From a checkpoint of a small transformer trained on Wikipedia.
Size: 12 layers, width 128, 2 heads of 64, vocabulary 8192.
Architecture: LayerNorm before each block, no biases in attention or MLP.
Each number is 128 + 32 x the weight over its row's rms, rounded and kept within 0 to 255. Layers, rows and columns count from 0. The size above them is the row's rms in percent of the matrix's.

# layer 6 attention output (transposed), 128x128, rms 0.0522, rows 21-47, columns 0-127
size [123 104  99 104 104 110 124 105 112 102 106 105 115 100 113 110 105 105 112 107 104  94 100 113 105 111  99]
[[137  84 141 131 162 116  89 159 162 125 106 145 167 146 156 103  63 117 219 117 116 132 126 114 129  82  78  91 153 121 162  74  99 110 139  70 139  54 139 126 125 156 122  61  96 172 123 158  80 105 182 147 138  89 134 116 167 142 127 120  90 100 131 150 150 133 126 118 125  46 132 120 128 111  99 129  81 110  90 175 180 147 147 125 112  96 161 152 119 157  78 143 113 105  96  74 193 165 146 149 127 114 161 152 176 100 105 122 150 154 198 101  80 120 178  93 132 150 108 124 152 107 200 104 140 145 145 165]
 [ 92  82 185 131 167  98  87 127  94 130 111  95 128  85  94 152 103 101 139  99  82  98  87 156 153  80 107  63 130 143 118 175  77 128 171 174  96 112 109  70  73 143 200 142 140  98 126 140 116 181 149  82  59 125 162 155 115 161  98 191 125 151 141 124 127 106 130 132 141 110 136 130 148 147 163 143 115 161  65 120 150 150  74 169 122 122 135 119 128 126 168 118 132 165 140 133 124 150 215 114  68 177 124 131 230 122 124 147 103 159  96 100 105 142 110 152 128  94 181 120 139 111 155 131 147  76 134 122]
 [158 144 102  67 121  88  90 106  49 150  65 117 119 147 131 122  66 105 139  91 145 129 172 121 142 150 183 132  97 107 103  77 119 158 154 102 134 106 165 204 129 145 168 131 127 146 193 183 143 155 104 149 165 123 113 166 142  90 102 179 150 154  79 110 142 142  64 120 182  80 150 101 154 113 156 125  91  77 121 174 139 146 158 160 146 103 129 123 142 100 182 133 131  58 116  86 142  91 165 127 107  88 144 136 149 141 160 123 102 111 183 143 128 134 154 116  99 116 120 148 144 183 106 163 173 124 191  67]
 [112 173 119 119  86 128 148 139 101 148 161  84 108 148 117  99 142  76  77 109 182 158 101 143  74 157 112 114 196  75  99  85  70 161 105 114  59 132 106 131 102  77 123 115 121 172 134 191 163  99 164 105 107  90 140 103 114  81 179 122 138 156 117 126 118 177 128 128 193 124 184 136 162 100 130 124 157 177 125 101  99 138 122 124 135 115 154 138  97 121 109 150  98 127 138 107 118  49 109 102 106 173 187 127 142 135 104 110 170 138 124 124 110 152 156  54 100  67  73 113 165  91 161 194  99 134 154 106]
 [131 158 159 144 146 109 131 124  85  92 159 185 148 163 155 159  89  80 107 142 167 133  66 100 140 120 148 169  93 154  89 143  69 153 118 179  93 118 166 158 128  89  77 107  73 105 138 145 146 152 146  87 151  92 150 106  91 146 172 114 150 140 155 121 144 109  18 167 199  72 180 137 121  97 166 100 148 120 128  95 118 156 130 108 101 139  79 145 166 137 105 118 122 153  83 138 143 138  73 146  76 115 136 133 186 149 156  71 128 117  94 162 130 121  77 171 127 109 138 116  65 108  92  85 117 147 102 144]
 [163 131 134 133 124 146 121 160 113 127 177 143 104 100  96 157 153 171 124 138 154 177 115 153  94  47 140 136 147  92 179  62 114  87 125 148 115 209 145 122  94  89 175  75 162 103 109 132 115 112 114 114 125 127  98 137 168 116 155  70 190 156 126 143 156 193 176 165 177 185 127 144 129 134  96 115 141  90 178 102  79 145 164 121 114 150 118 120 141 140  73 134 104 127 142  97 123 120 113 121 110 108 118 163 108 136  83 151 145 192  74 161  94 150 219 113 106 138 145 149  81 102 173  85  99  76 118 166]
 [162  85 139 198 159 136 159 120 129 122  98 176 112 175 190  48  75 136 110 170 193 115 164 151 165  88 171 125 115 177 115  91  95  95 121 138 113 130 139  94 111 158 117  93 138 107 167 115 137 121 110 129 131 132 109 119 130 144 188 124 127 117 154 119  95 122 144  66 136 105 143  95 101 162 107 120 106 172  89 160 117 124 164 150 137  82 171  99 142 130 138 116 124 120 138  94  24 125  99  96  86 197 114 108 179 165 156 142  86 114 110  94  99 147 188 143 156 110 211 117 140  98 132 187 159 139 115 107]
 [144 181  75  98 159  90 124 150 143  94 140 148 136 148 128  88 137 182 192 147 159 110 160 138 131 147 129 112 112 182 160  95 200 142 170 144 157 143 135 150  75 106 101 114 157  78 179  88 149 128 141 153 122 173 214 134 152 135 134 111 100  78 101 165  81  96 121  66 119 158 150 147 148 121 138 138  98 187 156 155  81 156 122 106 104 133 118 105 136  46 190 125 169 155 105 120 121  96 177 159 167 113 132 132 139 143 120 183  98 145 105 110 141  95 101  82 107 146 118 128 162 122 119  36 146 140 137 183]
 [159 129 193 187 126 135 149 136 103  57 105 121 156  93 166 163 117  79 158 131 104 130 151 147 120 128 199 117 156 108  88  89 104 112 162 109 130 114 146 141 145 160 120 206  94 153 109 171  69 153 115 105 101 123  97 192 118 155 158 120 105 180 118 147  93 168 126 133 108 129 119 165 140 139 161  66 134  96  69 145  72  81 162 151 104 122  77 110 132 132 143 124 141  74  79 136 120 121 156 144 162 143 167 160 132 137 172 114 164 144 165 194 139 143  93 120  87 109 194  86 132  70 171 190  96 116 112 139]
 [118 171  94 121  81 127 115 142  70  80  97 155 128 155 100 125 142  71  79 151 194 140 104 145 110 157 115 129 138  55  78 128  99 166 168 102 130 114 229 131  92 142 183 131  98 154 173  97 138 163 138 117  79  86 158 134 116 152 171 209 158  89 100 137 127 123 130 139 133 102 114  82 113  94 160 117  74 130 139 150  92 114 142 131 133  79 108 137 176 168 112 133 158 155 143  87 157 108 127 201 180 131 151 139 117 146 103 119 181  89 133 112 157  83 131 123 153  99 156  87 101 143 169 166 124 191 138 132]
 [159  84 120  81 169 147 198  75  45 120 160 153  61 106 142 163 115 130  67 217  84 146 112  71 151  96 145 154 101 190 101 124 105 142  95 170 131 131 113 111 134  93 190 154 139  92  91 102 135 103 156 103 155  72 199 134 139 107 193 168 173 138  71 107 153 123 122 100 114  93 158 157 170 126 141  91 126 147 137 104 168 151 118 117 155 135 135 150 120 115 125 121 137  97  91 110 172 132 131 138 147  74 150 124 121 125 161  52 130 113 126 156 102  90 109  81 142 124 142 123 146 134 170 103 155 142 125 101]
 [107 137 106 143 125 105 128 160 181 107 138 138  87 127 110 141 121 117 169 117 146 178 130 117  89 123  96 163 149 156 137 157  86 113 128 156 187 114 168 124  86 194  87 166 134 120 135 171 126 148 175 197 170 143  93 240 143 140 145 135  83  85 140 132 154 113  81 113 107 133 144  95 215 174 103 111 115 120 112 133 168  98 159 133  45 129  88 122 133  98  75 107 100 104 156 104 101 163  95 111 149  94 102 134 178 171 142 178 142  97 157 118 139 108 115  77 152 179  85 113  98 119  90 121 162 145  97 167]
 [160 194 101 141 115 188 125 122 132 125 132 112 120 143 129  65 145 111 166 122  70 132 162 163  51 121 159  97 100 137 139 155 133 123 162 105 129 152 138  82  93 117 134 122  94 201 125 115 122 175 149  91 135 168 107 135  80 128  78 126 159 129  60 129  91 115 161 144 107 145 185 151 150 163  87 115 129  90 208 167 124 141 164  82 100 102 150 132 139 110  66 113 158 132  58  77  82 111 114 128 156 131 137 141 128 122  94 121 161 121 205 143 148 124  89 188 105  82 177 105 119 111 163 121 175 179 103 147]
 [180 175 147 113  98 137  90 186 109 184 115 166  96 125  90 159 137 119  63  96 166 122 191 119 142 183  92 131 119 110 112 127 133 143  92 175 179 109 113 123 110 155 229 169 173 115 132  63 178 112 104 184 146 140  91 115 114 132 146  92  95 102 154  98 130 138 125 111  51 106 131  79 147 113 143  72 151 144 123 124 106 127 133 161  82  94 124  77 168 171 164 121  65 137 126 121 147 129 127 131 192 116 121  83  52 111 157 127 110 171 173 127 122 116 135 121 129 145 126 127  94 140 135 144 138 151  87 174]
 [ 92 155 162 148 175 159  95 108 170 108 120 106 150 107  10 138 171 103 159 166 119 166  92 122 182  90 151 103 163 119 150  99 109 118 140 126 128 180 140 130 109 119 106 143 154 119 177  65 126 210 156 159 102  63  99 130  83  91 118 137 114  71 165 119 181  86 100  77 138 194 153 112 162 119  91 135 124 155 146 115  61 137 152  92 124 110 126 144 131 173 122 136 132 184 133 142 135 142 127 167 118 119 143 168 105 116 148  76 110 100 130 110 160 116 128 105 107 120 184 127 109 179 163  57 101  96 143 136]
 [147 162  86 122 110 136 112 112  97 112 132 140 104 117  95 234 125  84 132  83  94  95  98  94 142 140 122  85 129 114 117 150  76 172 103 154  90  85 142 203 147 143  81 171 129 115 117 141 147 160  91 126 127 146 151 132 131 163  70 135 123  98 176 117 140 138 107 130 188  85 156 142 103  96 129 125 144 122 143  80 174 135  85  89 166 142 168  92 115  94  95  86 144 204 128 129 142 116 187 128 171 137  60 128  99 203 129 104 134 149 114  97 147 137 158 180 135 156 112 179 122 161 157 145  96  69 149 189]
 [163 108  76  94 154 131  76  98 130 135 103 147 121 156 141 146 155 134 109 166 109 166  81 105 122 175 160  87 116 106 154 159  90 142 153 197 146 133 135 143 155 131  49 191 140 158  91  94  86 105 128  77 124  79 107 152 198 114 174 115  91 140  78  16 147 159 114 173 142  78 110 130 112 124 126 117 160 131 139 159 106 149 130 116 145 160 171 185 141 144 108 137 117 125 174  72 133 158  76 110 115 143 123 207 106 175 124 138 116 150 135 103  83 107 101 122  91  96 102 107  82 152 119 144 154 120 112 169]
 [101 147 116 127 115 140 114 110 149 136  93 117  98 164 181 135 167 108 104 132  96 148 162 143 163 104 114 114 141 136 139 101 125 114 128 174 113 111  87 153  90 105 151 138 147 115 101 134 106 162  62 191  88 102 118 181 187 111 174 104 157  62 140 139 173 127 184 117  79 105  95 139 104 111 122  58 100 143  97 139  86 142 182 151 145 178 152 118 124 129  83  90  67 166 100 169 114  90 142 133 122 124 155 175 158  79 129 160 140  59 231 142  97 120 165 124 150 131 162 101 178 121 196  93  93 105 114 112]
 [182 136 165 158 124 139 154 113 124 150  71 116 156  89 153 102 148 160 107 141 135 133 116 122  67  60 119 114 184 106 128  91 186 123 120 113 102 131 146 161 131 107 135  84 165 171 120 134 164 138 198 112 116 122 119 117 159 155  50 167 118 180 153 118  95 168 106 151 167 175 112 184 112 153  33  67 134 112  97 105 139 149 129 129  71 161 132 128 153 174 125 120 118 148 188  73 135 153 183 144 118 134 143 144 148 194 123 144  94 119  56  81 136 137 168 124 123  68 101 134 137 114 142 132 144 133 187 151]
 [171 110 127 176 180 109 132 146 102 124  94 133 203 159 156 117 120 175  49 102  65 117 142 226 162 147 126 162 117 183 175 140 116 166 110 120  95 148 111 160  84  80  87 116  57 165 165 171  79 173 143 141  92 108 158 107 145  96 112 142 138  72 108 147 197 153 138 175 141 114 116  84 137 124 116 155 134 181 106  81 118 185 138 146 119 114 165 146 138 145  94 163 153 127 110  96 105 142  67 153  90  91 124 164 115 146 102 159 155 115 132 151 125 127 117 115 105  99 112 121 182 124 160 125 114 156  88 128]
 [103 151 142 119 141 118 137 131  88  99 101 132 196  94 106 111 150 136 149 158 144 184 130 139  68 139 179  88 130 149 126  79 160 122 163 122 115 126 119  75 118 121 150 126 153  73 117 112 100  92 156 123 137 162 110 150 120 108 118  98  97  78 124 160 106 147 152 152 244  91 157 117 166 160 127 118 134 111 129 141 161 116 118 113  80 140 148  95 123  86 148 143  76 110 126 133 183 174 139 138 124 161 117  96 127 153  78  63 148 139 125 142 132 194  37 141  31 166 128 108 100  97 118 139  79 167 199 125]
 [172 125 107 166  81 159 112  95  91 130 144  93 125 128 140 128 112 160 160 125 121 142 156 117 120 150 138 194 160 120 138 107  91 105 147 110 149  45 140 112  65 141  90 117 158  92 117 101 138 140 101 163 143 104 171  85 102 174  69 149 161  34 165 157 132 119 139 114 129 157 209  73  81 173 111 158 151  75 140 118 161 117 165 132 111 161 106 164 149 144 113  89 105 130 113 134 125 177  53 155 111 142 116  82 103 122 106 115 183 132 129 156 176 117 163 114  86 165  83 160 124  82 149 176  87 126 108 180]
 [180 165 161 138 165 147 151 206 116 152 132 122  96 144 179 132 133 106 119  90 121 113 118 182 127 185 120 183 159 153 121 131  93 169 135 112 126 125 152 123  69 152 141  99 139 121 115 213 153 150 130 158 127  98 150 105  84 142 103 145 155 139  89 144  89 148 156 113 180 143 122  78 178 160 156 166 106  92 179  38 151 136 116 146 106 143  91  75 136  49  99  44 101 152 110 138 154 119 110 140  82 155 108 153 140 176 128 183 138 155 136 138 169 107 169 109 114 122  89 101 128  67 137 135 106  97 164 126]
 [110 152 133  80 109 116  53 109 165 127 159 181 120 111  80 114 195 114 120 206 169 115  76 110  99  96 149 132 114 118 121 143 108 132 109 110  80  78 156  94 103 147 131  86 147 130 132 144 151 198 146 160 179 143 136 106 132 165 136 112 125  79 150 169 157 133  63 110 131 113 137  99 134 122 102 146  60 122 121 138  84  94 147  85 115 157 135 102  83 111 154 124 152  73 151  87 166 113 113  94 126 200 114 111 154 119 148 121 124 132 134 216 132 103 198 167 185  77  82 111 116 138 154 158  91 173 106 112]
 [188  61 135 148 112 142 131 138  95 203  78 111 128 126 193  79 132 194 166  84  58 123 129 136 130  90 151 118 184 112 138  89  83 132 116  78  64  64 144 163 145 192  96 143 182 133 149 118 143 127  72 123 104 137 125 153 141 130 136 163 145 143 135 146 152 102 167 109 151 158  81  63 176 142 100 170 118 140 134 120 150  94 131 169  84 114  61 119 130 141 140  94  98 110 123 105 123 115 140 103 168 139  32 108 130  74 162 154 166 109 105 133  93 104 118 138 135 143 131 145 154 110 129 119  87 111 105 141]
 [157 124 134 148 105  75  95 136 186  70 163 174  88 120 151 150 172 186 123 115 143 162 217 102  76 164 114 103 160 136 100 133 147 180  72 167 118 117 124 160 129 165 134  98 152  96 121 138 106 169  78 142 105 115 177  72 150 136 160  52 136 183 110  78 124 121 102 103 123 147 125 167 117 108 114 187 106 139 104 166 112 154  69 183  89 153 165 125  76  86  98 125 112 120 153 101 109 146 131  67 125 163  85  92 113 135 178 138  83 139 111 105 115 172 144 169  93 110  99 117 145 129 128  99  97 122 131  87]
 [ 98 119 153 143 176 158 159 147  90 136 117 175 104 141 121 151 141 125 184  99 136 142  67  71 104 210  73 131 120 175  97 133 120 123 138 141 129 107  88 101  97 158 139  35 110 110 173 105 149 107 181  99  94 161 100  83 152 178  96 120 135 100 118 143  99 185 138 104 127 124 151 125 111 161 106 150  89 140 128 139 124 140 142 115 202 161  86  79 148 145  56  84 117 156 111 108  95 132 119 116  93 108 144  89 164 118 136 151 133 104 201 206  86 115 200 147 100 115 126  97 144 165 143 162 104 118 129 157]]
# layer 6 attention value, 128x128, rms 0.0418, rows 22-48, columns 0-127
size [105  96 110 113 133 128 118 114 105 106 111 120 108 114 131 111 115 108 104 111 101 106 120 101 123 108 134]
[[121 124  88 135 118 100 124 133 168 106 139  83 124 140 125  80 132 146  95 125 123 182  95 119 136 113  97 155 126 147 103 103  97 135  60  91 133 144 115 129  92 158  42  99 112  88 170  90 117 117 144 182 174 167 138 146  82 102 154 138 119 108 130 127  85 130 172 113  94 185 163 127 128  97  94 122 135 105 155 126 124 112 225 118 175  96 206 194 133 123 121 133  69 111 132 161 179 116 141 104 154 157 142 144 112 106  56 152 107 132 154 152 171 138 128 176 134 139 159  93 111 161  76 159 183 124 180  54]
 [ 92 128  92 145 152 155 143 167 151 118  94 160 106 111  59 113 100 176 111  63 137 109 142 152  97 121 128 142 109 203 169 132 120  83 133 157 142 113 132 104 101 129  91  74 167 137 141  87  90 141 149  97 157 147  80  79  95 194 199 184 169 198 126 149 120 112 165 119  98 166 144 112 108 122 109 121 118 177  83 102 117 121 128 101 119  99 117 128 136 164 104  82 153 241 143 126 129 171 148  96 116 148  92 148 128 136  99 150 158 104 104 144 139 155 181 127 107  99 113 107 134 139  47  84  78 106 128 141]
 [149 140  83  70 196 149 108 117 132 137 112 132  96 139  75 152 201 101 146 115 108 158 109 102 122 172 110  72 163 156 137 164 168 132 104 118  74  85 188 101 125  92 107 132 172 107 186 129 129 153 163 130  87 121 107  91 174 152  79 121 142 145 199 121 138 105  72 116 117 158 109  94 111 140 136  84 160 111  86 148 148  95 155 169  71 117  97  86 150 150 120 155 106 135 167 144 131 124 118 119 160 126 148 107 160 139 103 181 120 154 179  99 168  77  51 120 115 140 182 116 112 175 134 160 142  50  93 136]
 [ 92 105 114 138 164  71 137 107 163 151 146 126  99 169  94  89 158  99 121 194 112 113 154 159 150 111  92 111 141 115 127 129 139 152 155  79 118 162 124 108 126  98 184 169 136 187  72 166 118 136 148 179  93 154  79 124  95 134 122 136 108 140 150 181 151 149 168 105 103 130 121 122 149  95  90 148  53 154 173 132 138 122 158  44 119 140 126 128  86 173 128 132  78 155 143 144 141  91 121 162 142  79  83 107 159 167 104 139 119 133 144 145 153 135 136 139  83 177 167  43  93 148  64  48  76 119 171 130]
 [140 200 106 113  38 144 112 106  64 169  90 144 117 132 115 169  91 150 122  72 139 110 103 165 137 190 113 125 128 152 112 133 105 178 165 100 131 106 147 102 177  94 116 157 153 108 109 112 124 104  96 117 124 180  85 149 160  79 112  91 118 106 198  91 112  81  92 114 135 114 150 108 153 138 178 138 133 141 105 123 156  70 131 190  88 134  79 125 143  92 148 144 142  63 144 156 109  96  87 170 114 152 133  73 136 117 113 124  94 105 223 139 140 149 125 149 162  83 127 146  88  93 173 169 150 113 100 159]
 [ 76 150  92 130 148 109 170 123 144 132 134 103 110 139 160 115  85 145 106 134 119 158  60 118  98 131 102 122 120 135 139 165 176 120 166 140 163 126  97 114  82 134  93 119 140 122  93  84 121 150  98 183  88 163 110 136 104 112 104 116 123 125  70 184 161 108  87 140 133 192 142 177 115 128 126 103 199 151 131 201 170 149 125 185 145 108  81 170 107 131 163 169 124  98  78 159 188 127 138 135 195 106 120 207 166 154 173 113  53 108  91 130  84  43 124 120 118 101 144 118 150 159  90 109 116 130 145 110]
 [136  29 111 138  65  92 107 144 143 189  87 186 128  64 150 160  93 193 105 151  55 105 129 118 147 155 159 154 146 127 157 120 121  96 134 128  96 171  33 153 156 198 184 123 180 104 138 137  72 109  94 133 171 136 117 172 156 141 109 131 154 145 120 123 146 108 111 126 132  92  96 115  87 155  96  86 127 104 156 123 143 170  96 115  97  98 140 178 153 148 146 113 161 130 137 132 134  82  82 147  88 134 122 141 101 118 115 128 125 141 118 176 140 112 153 105 151 150 193 146 102 159  93 180 102 131  79 106]
 [113 169  92 122 109  96 125 114 197 126 111 165 151 156 129 139 131  98 115 116 151 206 107 124 124 138  99 154 114 170  95 119 160 138  59 110 161 120 152 106 136 147  98 147 126 132  89 101 156 104  80 117  70 174 155  62 119 156 110 108 117 111 137  71 122 111 105 112 162 145 195  71 124 132 119 146 124 121 131  80 170  70 139  89 150 153  74  94 143 109 105 147 197 197 188  88 126 150 100 107 153  97 128 110 151 129 161 160 140 103 126  98  90 117 143 100 202 134 124 141 181  90  74 116 196 133 186 149]
 [ 96  98 111 112 120 163 184 143 109 131 135 186  72 174 115 117  72 159 184 146 107 154 142 127 173  89  87 128 111 161 169  97 137 111  89 155 118  68 129 164 104 127 134 140 150 141 144 159 137 122 128  83 142 124  85 118 131  93  74 101 169 117  86 149 155 171 157 108 114 133  99  83 113 153 113 157 152 138 116 122 148 184 186 114 122 182  83 111 101 122  84 182 159 171 154 149  90 196 111  78 156 113 113 148 127 160  74 140 101 118 147  98 154 143 114 136 106 171 127 116 135 194  43  96 132  66 175 179]
 [125 148  88 142  92 159 167  82 189 141 126 137 152 140 107  65 104 169 219 160 153 100 149 145 135 100 119 140 145 111 122 156 152 110  88 147 122 124 216 157 153 112 109 127 124 129 131 110 118 132 108 221 166 152 113  72  77 142 138 137  52 118 127 136 145 148 146  86 152 143 114  79 149 113  83 132 127 171 180 212  95 115 131 121 172 127 168  87 106 147 129  95 119 160 107 112  93 151 187 145 147 149  94  86 155 127 137 164 122  74 187 121 179 137 131  71 134 133 148  80 117 132 101 109  98 144 106 155]
 [141  97 166  77 129  64 102  97 113 142 117 147 129  96 106 154 149 132 141 156 126 107 189 129 136 103 160 147 189 119  98 142 124 117 109 199  55 135  53 163 123 154 106  69 120 105  92 165 146 157 124 131  67 140  98  86  53  96  94 162 110 127 127  97 170 155 107 117 152 105 124 131 139 152 199 101 149 102 137 114 134 126 124  96 131 166 191 124 146 118  98 145 138 173 174 149  34 101 141 118 152 167 125 165  86 128 125  78 139  73 138 194 111 129 131 127 124 180 153 132 161 183 144  97 133  98 125 102]
 [201 100  92  99 134 136 141 107 117 151 113  98 143 143 194 180 144 154 125 136 158 116 157 109 165 168 172 129 153  86  80 118 151 125 162 163 161 110 111 181 155 136  91 121 158 142  99 130  96 116 146 111 140 152 163 131 155 122 125  85 126 106  96  90 160  99 133 113 162 121 144 126 159 159 144 115 155 143  96  73 133 115 187 119  94 119  61 132 129 198 108  89  94 191 203 112 113 147 113 119 108 108 100 164 104 131 103 128 144  80 125 115  58 145 112 183 154 164 153 134 171 115  19 151 104  66 162 166]
 [134  66 135  93 110  83 145 117 139  96 133 121 170  81 182 132 110  94 156 125 112  91 114  80  90  31 105 116 170 132 145  80 119 148 188  73 136 133 129 123 113 155 156  85 105 162 152  85 136  85 123  90 100 144 136 159 110  83  84 209 140 169 129 115 149 117 103  86 139 185 108  76  85 157 137 200 137 154 112 160 132 101 134 135 158 149 138 133 113 128  39 140 169 116 136  78 150 136 185 138 127 163 183 145 161 151 119 101 146 111 164 120 153 129 122 117 121 129  81 152 145 189 145  94  74 108 129 127]
 [170 130  75 145  99 124 110 136 127  99 139 175 109 120 189 147 146  49 112 124  76 105  74 150 143 132 112 125  99 161 122 135  43 143 122 161 127  91  99 137  93 214 138 147 111 106 136 171 125 119 142 147 201 164  96 153  85  67 115 128 149 142  83  99 114 172 162  70 134  70 109  54 154 133 147 175 161 101 140  83 153 153 130  78 132 121 123  92  90 181 155 137 122  86 112 191  87 154  87  92 117 151 151  93 146 125 136 143 152 124 116 128 138 146 129 143 148 167 176 125 120 115 163 164  80 131 102 168]
 [123 125 137  88 123 138 102 170 126 144 152 137 141 167  93  95 117 100  81 133 107 156 143 146 115  95 149  82 127 120 141 103  84  83 190  73 144 140 142  97 125  99 120 139 112 101 122 148 115 201 215 118 125  84 151 141 113 137 163 155 133 187  93 129 119 108 211 176  93  98 161 131 166 112 150 144 161 150 127  97  68 124 204  57  86 161 134 158  96 156 155 197 122 163 157 129 109 143 110  84 119 144 129 148 126 144  70 106 165 194 103  99 164 136 104 118 140 148  92 146 107 152 142 115  82 182  78 162]
 [128 140 162 160 113 143  86 121  85 176 103 120 149 150 118 112 147 126 189 117 124 119  96 196 127 124 169 156  79  80 121 114 179 106 168  93 195  65 127 109 126 122 118 118  97 112 154 156 175 128 165 134  91 139  75 114  82 156  93  73 120 134 153 109 136 146 177 160 150 180  99  96  80 144 129 135 102 104 127  99  99  86 123  89 108 126 140 128 186  97 126 113  91 111 138 122  87 123  90 109 190  99 141 121 204  88  96 106 130 123 129 139 177 161 124  94  63  57 142 119 167 116 151 120 100 200 125 194]
 [120 125 159 189 109 129 219 150 137  59 142 171 180 105 151 150 123 158 176 139 110 143 141 141  87 167 152 165 116 159 167 128  92 136 141 120 191  77 131 128 135 125  74 118  77 121 114 161 142 129 116  90 133 148 134 125  87 144 117 104 163 167  98  82 147 159 101  92 177 109  92  40 146 132 100 167 205 134 121 141 108 158  71 210 129 110  49 145  93  94 150 149 125 105 181 115  80 152 118 107 149 131 154 100 128 162 182 125 107 132 141  95  95 116 109 146 153 119 151 144  67 147 119 147 114 123 135 122]
 [ 96 159  63 140 160 118 121 121  72 166 122 162  94 204  70 155 135  98 113  86  95 172 137 126 119 172 133 183 124 125  94  76  59 151  76 130 149 149 148  95  85 138  75 133 159 166 143 150 113 156  94 124 124 157 117 178 218 116 131  87 125 104 152  92  97 124  87 132 100 113 167 122  66 129 154 130 156 134 110 122 108 150 130 129 149 118 130 160 177 163 122 146 159 123 166  96 137 159 145 129 126  95 129 155 125 107 104 129 102 114 166  87 196  89  68 186 110 100 117 127 215  97 178 160 123 132 121 123]
 [128 191  93 188 103 155 180 127  70  87  75 148 118 123  89 112 126 171 148  98 118 130 163 136 139  98 174 207 143  64 130 169 181 163 112 115 145  93 162 119 131  87 109 229 146 127 117 159 142  87 119 142  99 155  98 156  79 165 128  50 175 123  83 103 128 138 122 112 130 170 110 137 142 172  85 120  99 124 169 184 163 128 137 120 117 123 128 122 157 117 115  62 103 159 134 159 144  78 102 116 104 168 124 105 107 137 146 104 112 145 106  99 103 166 190 112 129 153 152  68  96 113 106 140 171 119 126 151]
 [145 118  96  93 153  99 102 128 174 155 179 120 129 178  84 140 130 103  36 155 168 105 137 132 125 136  78 146 137 173 142 148  86 149 140 114 123 127 138 167 169 128  75  88 162 141 111 109 126 111 107 110 123 191 107 131 200 140 146 152 127 179 157  71 136 112 149 143 148 160 130 120  50 109  78 157 126 168 111 122 163  66  88 145 138 153 161  77 159 121 117 109 112 175 157 135  90  61  84  89  76 161 122 184 155 102 134 136 120 147 125 100 174 143 112 132 136 146 140 140  85  74 114 205 160 125  73 130]
 [109 159 102 107 166  90 154 140 140 156 133 111 133  76 127 144  97  52 109 205 184  79 122 142 103 155  71 102 147 136  84 140 137 136 207  97 132 189 107 160 152 127 113 192 114  98  34 169 175 166 146 144  74 155 175 116 107 127 130 173 129 114  94 149 120 152 116 100  95  87 116 173  96 127  98  86 119 146 142  79 139 122 170 147 152 187 151 113 115 166 165 170 151 112  98 114  92 163 138  75  83 143 169 130 113 122 116  99 108 133 119  95 113 156  99 109  85 165 122 147 111 168  87 109 166 122 111 131]
 [ 80 185 110 132 127 127 113 110 113 109  69 138 136  90  25 158 183 114 145 124 166 169 112  73 138 109 109 130  88 123 180  88 111 116 154  88  68 182 137 107 123 136 126 170 129  90 133 182 106  92 126 141  80 139 138 105 125 126 152 139 117  61 196 144 166 133  70 140  98 131 164 132 134 104 103 130 131 142 132 158 123 119 201  87  75 155 138 140 152 149 209 134 169  85 119 119 120 115 157  96 125 147 170 134 139 136 123  95 125 138 162 138  64 141 119 109 120 141 100  80 116 179  56  68 147  98 144 123]
 [136  84 113  61 183 138 145  83  90 120 155  80  97 116 127 109 120 153  92  86  92 110 147 142 121 144  78 102 120 133 148 170 132  67 151 171 121 116  59 153 108 112 149  67 143 154 162 143 149 147 134  74 168 105 144 109 117  75 161 107  52 164  83 143 123 106 131  88 128 123 109 129 136 177 132 137 142 126 110 136 162 162 144 146 162 172 106 174 109 138  95 184 135 141 127 120 112  92 133 140 185  79 177 128 163 129 108 100 150 128  94  69 141 165  84 139  57 140 139 155  56 128 159  81 116  60 180 151]
 [108 117 171 141 112 149 141 166 102 151 124 103 134 170 124 175 100  63 106 140 232 142 154  60  94 134 176 150  66 126 134 149 141 121  87  96 193 146 107 103  53  83  93 102 121  87 115 116 147 104 113  94 111 136 115 103  84 156 157 104 120 133  48 127 141 181 129 132  94  98 179 120 138  97 164 108 117 137 136 141 117 128 183 155 160 165 134 157  98 126 148 146 162 111  58 166  94 116 137 161 100 158 143 163 100  86 121 142 149 123 165 117  97 105 115  74  72  79 143 139 154 106 164  80 179 124 120 128]
 [ 72 146 133 127  71 100 130 155 125 134 111  62 169 111  81 167 128  69  98 110 146 140 117 154 113  75  95  65 170 132  78 115 164 114 173 114 143 205 124 110 108 141 188 109 163 154 166 118 158 151 124  89 150 122  68 139 125 187 170 104  98 148 131 116 116  95  83 159 142 101 128 154 113 134  85  85  93  74 163 139  91  93 145 198 141  99 117  87 181 120 133 166 102 107  83  97 138 107 142 150 154 110 171 154 203  86 144 137 154 137 149 118 123 103 124 121 198 140 133 128 114 146 186 115 126 183 133 110]
 [177 104 103  79 162 122 133 166  93 137 120  74 119 122  84  89 135 179 132 156 138  89 110  87  99 139  90 133 106 136  67 127 105 127 149 142 191 194 193 115 114 136  74 157 159 126 108 176 125 105 146 171 115 120 176 122 147 118 108  85 127 149 113 147 175 136 100  65 154 162 139 136 163 127  72 148 142 153  96  94 141 106 139 125 186 139  96 152 114 145 127 108 117 135 128 126 161  77 122 168 163 137 154 132 157 212  89 112  98 165 111 129  95  94 162 153 182 139  63 198 100  95 100 146 124  49 152 104]
 [ 90 128 115 139 104 137 141 138 147 121 121 137 109 123 197 174 127 175 150 116 158 162  93  82 166 140 191  95 185 150 184 156 165 150  95 128 133 103 144  83 117  86 110 122 134 138 127 153 150 125 122 122 142  64 137 126 103  90  91 144 132  59 111 151 118 184 110 164 129  56 144 141 143 138 116 175 112 145 139 200 144 141 130 189  82 163 107 135 101  87 119 139 134  30  96 172  91 103 119 140 161 153 109 120  41 183  83 132  85  80 132 166  92 179 120 106  88 125 170 144 121 135 129  88 136 126 152 137]]